config = dict(
    num_hidden_layers=11,
    hidden_size=128,
    num_attention_heads=2,
    num_key_value_heads=1,
    head_dim=64,
    intermediate_size=448,
    vocab_size=8192,
    hidden_act='swiglu',
    norm='rmsnorm',
    norm_place='pre',
    norm_eps=1e-05,
    positions='rope',
    rope_theta=40400.0,
    rope_fraction=1.0,
    qk_norm=False,
    attn_scale=0.125,
    bias='all',
    tie_word_embeddings=True,
    parallel_block=False,
    init='trunc',
    init_std_qkv=0.0391,
    init_std_o=0.0,
    init_std_up=0.0391,
    init_std_down=0.0,
    optimizer='ademamix',
    learning_rate=0.000628,
    beta1=0.9,
    weight_decay=0.2,
    lr_head=0.00683,
    max_grad_norm=0.5,
    warmup_steps=475,
    schedule='wsd',
    decay_fraction=0.824,
    decay_shape='sqrt',
    final_lr_fraction=0.02,
    batch_tokens=[16384, 32768, 49152],
    max_seq_len=256,
    doc_mask=True,
    train_tokens=233300000,
    max_steps=7821,
    dataset='wikipedia_en',
)
Each number is 50 + 12 x the weight over its row's rms, rounded and kept within 0 to 99. Layers, rows and columns count from 0. The size before them is the row's rms in percent of the matrix's.

# layer 5 attention query, 128x128, rms 0.0881, rows 55-62,118-126, columns 0-127
115:60 51 60 49 42 66 51 28 67 64 44 70 34 40 37 49 35 49 33 73 52 60 50 71 37 70 54 50 55 44 42 43 37 65 41 40 46 53 48 42 28 49 69 44 51 69 28 40 75 52 63 42 57 45 55 74 47 74 54 36 44 23 45 55 41 54 59 70 42 44 51 49 33 50 46 55 56 54 49 55 72 50 52 23 46 65 59 38 42 47 38 21 52 45 54 64 46 48 39 47 52 57 38 70 36 54 39 48 30 46 47 50 41 55 64 25 51 36 73 54 46 56 69 54 60 42 56 45
124:58 34 42 75 44 46 56 47 52 33 56 61 63 58 55 43 59 67 20 68 39 47 61 56 53 33 49 66 56 54 51 42 54 46 38 32 50 48 45 47 48 37 48 78 42 53 45 58 65 47 64 37 46 56 53 52 49 37 47 22 45 35 33 45 57 72 60 58 53 57 57 64 60 47 48 52 56 60 48 69 37 57 58 37 57 40 72 55 28 68 43 65 56 39 50 60 61 61 37 41 44 20 56 64 44 24 47 56 28 60 45 50 50 39 65 49 51 58 50 55 77 71 59 71 67 58 53 27
107:39 63 49 34 52 43 44 43 54 45 54 26 56 59 47 69 56 30 65 32 60 54 64 45 47 43 42 40 53 28 56 42 62 64 68 63 55 42 39 41 54 53 51 52 68 47 43 44 58 31 39 55 56 54 47 54 56 70 71 69 63 63 50 60 44 54 57 46 64 56 30 46 43 21 49 36 58 60 52 31 65 52 55 45 61 49 15 57 66 59 41 45 55 59 44 47 32 50 58 26 54 64 43 42 46 37 54 50 64 42 38 68 60 85 39 60 69 67 37 39 49 52 46 47 54 21 41 58
101:39 52 37 38 46 80 47 61 56 74 54 33 31 37 74 52 40 39 42 38 46 64 60 62 53 72 58 46 35 31 53 61 62 47 58 57 43 63 72 59 51 39 68 31 57 42 52 69 41 55 40 58 54 46 35 34 49 56 40 59 43 76 62 52 53 33 39 51 57 55 65 33 59 57 50 52 53 42 49 66 54 37 40 46 35 46 43 38 60 43 50 32 38 55 56 40 37 51 64 53 77 74 57 38 59 65 56 51 58 34 52 47 43 49 54 31 50 43 42 37 36 16 54 30 31 54 46 61
107:54 57 42 62 48 72 40 53 58 41 64 43 27 48 50 60 42 49 64 49 27 47 53 51 56 54 52 31 27 74 61 52 42 42 47 56 57 43 45 59 38 51 48 50 51 30 56 52 42 42 57 42 32 37 35 54 42 39 47 51 52 42 44 71 55 36 45 46 56 39 32 44 40 35 79 51 53 62 51 62 53 47 40 61 36 61 60 34 44 46 62 32 44 73 44 49 37 29 49 64 46 68 43 69 70 94 76 63 24 38 73 56 40 55 46 46 52 60 57 48 41 47 59 35 60 45 59 38
113:72 33 53 50 46 36 59 52 38 60 55 49 41 53 51 52 50 69 39 59 63 38 43 39 50 37 37 64 51 53 59 37 35 48 41 41 44 47 45 59 69 37 53 42 37 75 58 81 47 56 60 52 77 57 57 42 51 44 56 44 34 54 77 44 29 25 48 49 56 55 65 53 47 75 41 56 39 48 33 39 40 51 49 37 46 47 62 51 66 45 53 70 40 17 64 75 56 49 54 67 63 41 28 50 43 46 39 49 41 63 44 41 61 30 29 52 40 57 37 39 61 54 46 57 33 63 61 32
109:69 43 50 72 46 54 54 45 49 35 45 45 62 36 60 34 40 54 36 55 44 29 60 42 48 53 53 47 48 66 51 50 51 32 45 50 25 41 47 51 31 47 29 26 54 52 53 65 70 74 64 52 54 41 41 65 41 36 48 47 44 46 42 34 56 34 49 67 37 46 42 62 72 60 36 50 53 41 40 42 61 47 58 38 59 47 64 58 60 41 43 51 39 53 54 63 69 54 55 44 30 50 47 58 53 44 37 50 28 76 74 49 62 24 60 38 38 22 62 62 20 39 33 53 34 55 46 30
120:59 32 44 37 50 57 49 28 36 52 48 64 48 55 59 51 53 47 56 50 43 40 34 40 49 59 44 55 57 19 55 46 48 63 44 43 57 37 36 51 62 61 43 44 61 68 29 70 54 63 77 48 80 45 45 40 66 54 70 59 37 63 64 28 27 28 46 70 44 51 61 56 61 64 52 49 58 52 38 41 63 49 58 55 65 69 47 41 56 62 55 76 24 53 37 61 51 64 64 42 45 71 37 44 56 59 40 41 56 65 43 53 63 47 31 37 53 51 18 49 40 42 52 48 39 51 50 38
106:35 62 50 49 50 58 47 53 59 72 65 59 50 55 56 56 41 30 42 53 43 51 42 56 58 53 70 37 63 49 71 40 75 75 51 60 41 54 77 37 54 49 29 47 66 37 55 71 48 68 53 36 42 48 50 41 57 50 54 35 40 59 55 52 43 55 65 43 48 44 63 27 53 48 63 52 55 50 46 11 46 37 43 59 51 53 42 53 67 50 49 47 49 56 57 25 42 41 43 55 46 50 38 47 46 65 56 53 50 31 34 60 87 49 59 55 57 26 23 49 19 56 62 37 55 46 40 62
091:67 62 58 48 52 57 51 24 44 43 43 39 39 61 29 51 54 69 44 50 51 50 55 53 47 52 51 32 74 41 49 32 60 57 48 26 55 44 33 19 50 56 62 49 57 46 66 59 77 40 44 21 53 36 49 46 35 35 48 38 44 46 50 64 47 57 60 34 54 49 60 35 37 55 44 48 59 62 44 48 72 33 59 54 65 40 50 46 38 53 25 15 73 44 47 50 40 45 41 52 30 50 52 82 45 39 53 46 52 55 48 42 35 47 65 36 57 44 45 40 54 56 66 64 72 60 60 42
078:58 41 57 47 24 32 59 61 42 37 42 65 57 63 39 37 62 69 44 52 52 38 54 62 54 43 42 62 53 43 44 55 47 29 32 44 50 41 40 25 47 29 48 55 48 48 41 57 64 47 41 47 49 48 41 44 51 41 56 35 48 36 47 58 63 59 52 50 36 48 54 59 80 58 42 55 56 57 36 59 56 50 63 66 56 45 58 44 38 59 43 56 36 35 47 65 54 72 39 52 17 25 53 69 58 30 73 60 40 63 27 63 58 38 51 44 34 61 60 48 71 81 59 68 56 57 51 28
085:39 67 70 58 46 69 45 59 53 59 46 45 38 47 58 44 62 34 68 49 66 34 52 59 74 59 47 40 45 66 64 48 43 27 59 56 51 30 31 31 63 44 25 37 48 61 49 58 38 41 70 53 53 35 58 60 65 54 38 51 54 67 46 40 52 57 81 50 62 35 42 39 56 38 46 40 61 57 53 22 53 39 57 52 66 69 46 70 55 54 30 49 29 48 53 43 44 42 40 50 43 69 21 45 28 53 58 58 49 44 50 38 40 52 33 60 43 53 40 36 29 42 63 43 45 39 41 65
099:42 43 31 67 64 57 53 73 69 59 49 50 44 52 58 47 40 36 47 47 34 66 59 39 61 45 72 43 39 49 79 57 60 53 78 48 46 72 66 56 46 57 54 54 65 34 65 38 44 58 38 59 59 53 24 66 53 57 62 61 55 62 54 55 58 39 41 36 47 60 41 35 58 44 61 52 48 52 49 58 46 65 14 47 49 37 51 56 65 45 53 47 62 68 62 24 48 37 68 41 68 74 60 48 51 66 37 61 64 34 49 47 48 55 38 44 61 42 38 45 51 30 29 41 44 39 32 47
103:31 40 35 69 63 64 43 65 54 65 50 54 48 28 57 56 37 36 58 47 40 57 24 36 67 55 60 32 48 62 65 70 57 65 43 60 55 60 53 64 33 46 61 51 31 39 44 34 47 43 29 40 50 39 27 55 66 38 57 56 57 64 58 54 51 63 34 41 31 33 41 47 48 58 71 43 45 45 31 56 38 49 46 59 48 41 47 58 52 35 59 36 56 59 56 45 48 35 77 70 75 57 42 39 70 82 57 57 56 41 46 58 62 55 40 55 49 47 68 47 50 35 41 32 55 61 58 59
092:70 48 48 30 43 47 45 44 41 57 77 26 55 50 56 74 43 54 62 45 59 38 44 46 43 39 33 76 43 59 34 47 31 78 49 58 59 35 37 53 35 41 74 60 39 71 49 57 31 37 56 54 53 35 46 53 54 40 48 72 40 50 73 77 50 45 30 46 70 55 41 52 36 50 47 65 23 49 49 58 49 63 55 57 51 32 41 41 51 53 64 60 53 17 48 62 47 42 42 64 53 51 48 65 63 53 56 35 51 52 60 60 53 61 53 61 55 77 46 59 56 63 49 66 45 44 52 51
094:46 60 41 51 43 35 45 52 30 34 37 48 71 64 32 45 41 38 59 63 36 52 57 29 28 53 54 53 68 23 67 23 44 43 31 63 53 60 74 82 62 42 41 59 42 66 48 52 50 52 40 73 50 80 55 28 56 55 58 62 56 59 58 57 60 30 39 36 44 53 65 55 52 55 54 40 41 41 56 48 42 69 51 50 32 44 54 49 63 47 55 50 57 43 57 41 56 44 62 57 67 46 61 40 51 28 45 52 53 38 44 33 52 51 45 51 55 35 51 39 28 49 46 75 40 67 47 32
081:57 53 63 58 46 82 39 51 37 62 46 56 53 52 65 48 51 41 69 52 58 48 27 36 37 50 60 51 56 47 55 42 55 62 48 53 71 32 52 48 52 55 15 48 39 54 52 53 26 56 65 74 64 38 64 61 51 45 56 68 35 53 65 59 51 51 59 37 38 41 52 61 27 48 47 59 53 46 40 29 34 63 46 35 66 22 42 40 59 61 58 47 52 56 38 43 65 48 77 55 56 62 56 46 41 32 59 38 51 38 51 31 51 62 39 48 69 40 44 65 25 29 41 37 45 30 37 47
# layer 5 attention key, 64x128, rms 0.0849, rows 54-62, columns 0-127
108:64 42 67 52 52 51 63 56 63 47 54 59 47 43 59 57 29 73 60 58 34 27 53 31 44 56 62 66 38 58 48 51 72 22 48 54 47 79 55 31 64 44 51 54 76 49 36 65 49 52 53 58 60 41 78 55 61 53 32 36 51 53 44 49 50 53 61 51 53 52 57 58 54 47 49 59 66 41 58 46 35 41 38 49 56 65 54 59 61 52 55 47 64 63 39 56 55 50 33 30 44 48 16 60 73 42 51 52 40 27 60 53 40 46 51 60 52 47 44 55 40 76 78 60 55 53 68 26
098:48 57 37 40 54 22 50 47 39 54 40 64 44 48 44 56 46 77 46 66 44 59 39 61 39 67 39 50 44 29 48 38 44 73 53 87 54 62 29 43 33 58 62 43 62 56 28 58 52 66 44 49 58 39 42 50 39 53 55 45 42 26 48 59 51 48 61 45 59 47 52 46 72 46 57 68 38 36 68 56 47 53 49 52 39 39 25 37 46 48 47 16 53 57 41 48 41 45 37 47 53 72 60 57 42 57 36 62 45 41 37 31 42 57 72 36 54 52 66 47 42 18 48 67 49 48 64 55
112:46 23 23 34 56 38 52 62 44 27 29 64 70 43 53 55 44 65 18 68 55 57 46 32 45 53 58 42 28 22 66 24 46 25 49 68 41 67 39 56 43 35 58 49 46 55 56 52 43 35 46 44 65 42 56 47 47 62 32 65 46 48 24 55 55 57 52 43 54 52 52 49 64 49 39 54 48 44 26 55 60 68 41 37 46 41 48 57 60 44 47 49 32 34 48 50 50 35 58 44 60 28 54 41 43 41 43 62 34 47 46 30 31 32 57 37 69 54 56 51 62 42 47 49 62 43 48 52
094:38 46 57 53 65 70 53 38 37 43 60 32 51 36 31 29 56 42 52 52 64 37 51 52 47 47 41 72 54 63 63 52 42 36 52 67 46 54 34 34 50 47 48 44 45 51 58 88 60 63 49 39 30 53 58 51 74 41 58 43 64 39 37 51 60 44 51 57 60 53 43 41 36 35 52 43 57 61 54 42 43 59 44 58 71 71 50 40 34 43 75 48 40 50 56 37 33 34 42 26 50 53 30 40 47 54 50 66 53 73 43 84 55 65 44 47 49 69 41 45 60 58 62 77 61 64 53 48
101:54 62 58 37 44 36 42 49 67 62 88 54 54 61 67 52 52 27 54 29 25 43 55 59 59 41 41 62 53 58 48 50 63 78 41 28 67 67 69 37 55 55 47 53 53 40 37 40 57 54 53 47 35 57 45 53 32 49 59 36 58 31 64 61 31 60 51 31 41 50 26 51 59 65 60 43 69 33 53 55 58 49 32 52 58 41 75 47 57 57 52 57 57 63 46 36 52 59 43 45 43 56 48 64 57 49 55 32 46 30 63 53 49 43 42 53 35 41 24 62 39 60 33 45 36 65 53 34
104:71 25 55 48 62 53 48 39 72 68 61 56 49 34 59 45 54 65 44 35 28 43 34 31 66 49 52 65 64 66 57 59 53 62 39 33 59 45 48 41 36 62 46 70 33 38 40 51 64 45 54 45 51 46 32 58 46 37 70 48 39 58 37 76 46 52 54 44 43 58 37 61 40 51 57 42 50 50 46 50 44 58 41 51 54 44 80 46 50 42 52 79 40 43 40 51 22 66 58 24 54 62 47 68 67 65 59 42 57 47 61 59 56 77 53 60 60 56 37 48 34 49 42 29 44 57 68 48
104:51 71 57 43 60 38 49 57 50 60 51 27 43 55 51 51 46 46 70 35 84 52 66 47 43 57 53 36 58 51 51 35 51 64 40 52 45 60 57 58 56 48 48 59 49 71 50 29 40 40 57 53 69 46 63 66 50 62 19 57 42 67 47 55 41 42 49 46 28 64 40 54 45 62 62 55 64 51 67 45 71 53 68 42 48 42 48 79 50 60 34 58 59 36 45 38 32 54 40 83 59 45 82 47 35 55 41 58 33 42 60 43 65 54 57 59 53 67 35 75 64 60 46 56 38 48 55 58
097:66 57 44 50 31 46 64 42 43 45 42 38 81 47 57 61 38 58 43 38 45 30 33 83 52 72 35 66 59 55 56 52 64 59 48 51 36 48 59 50 74 35 63 43 47 40 20 64 30 52 47 58 71 55 44 34 49 66 37 52 42 54 56 44 43 40 54 46 45 39 52 56 54 70 41 23 39 42 59 50 59 47 43 51 63 32 50 63 62 51 43 56 74 55 49 55 83 55 42 57 56 52 52 50 47 35 51 45 41 57 45 41 50 48 63 35 41 56 25 56 55 43 52 44 17 34 37 46
100:36 77 55 51 42 60 51 51 42 45 39 57 75 40 48 57 58 48 71 29 50 38 54 45 41 56 56 49 55 44 58 36 50 39 48 52 47 48 47 46 61 57 67 43 63 56 28 50 54 46 58 38 68 58 63 39 51 50 34 51 47 47 32 66 38 42 72 55 55 63 47 82 36 57 46 44 76 49 61 44 77 40 57 51 63 47 54 51 30 69 58 66 82 47 39 45 60 72 41 40 33 61 82 55 53 52 48 61 47 32 39 51 59 64 46 56 66 54 37 76 66 49 68 49 44 50 35 62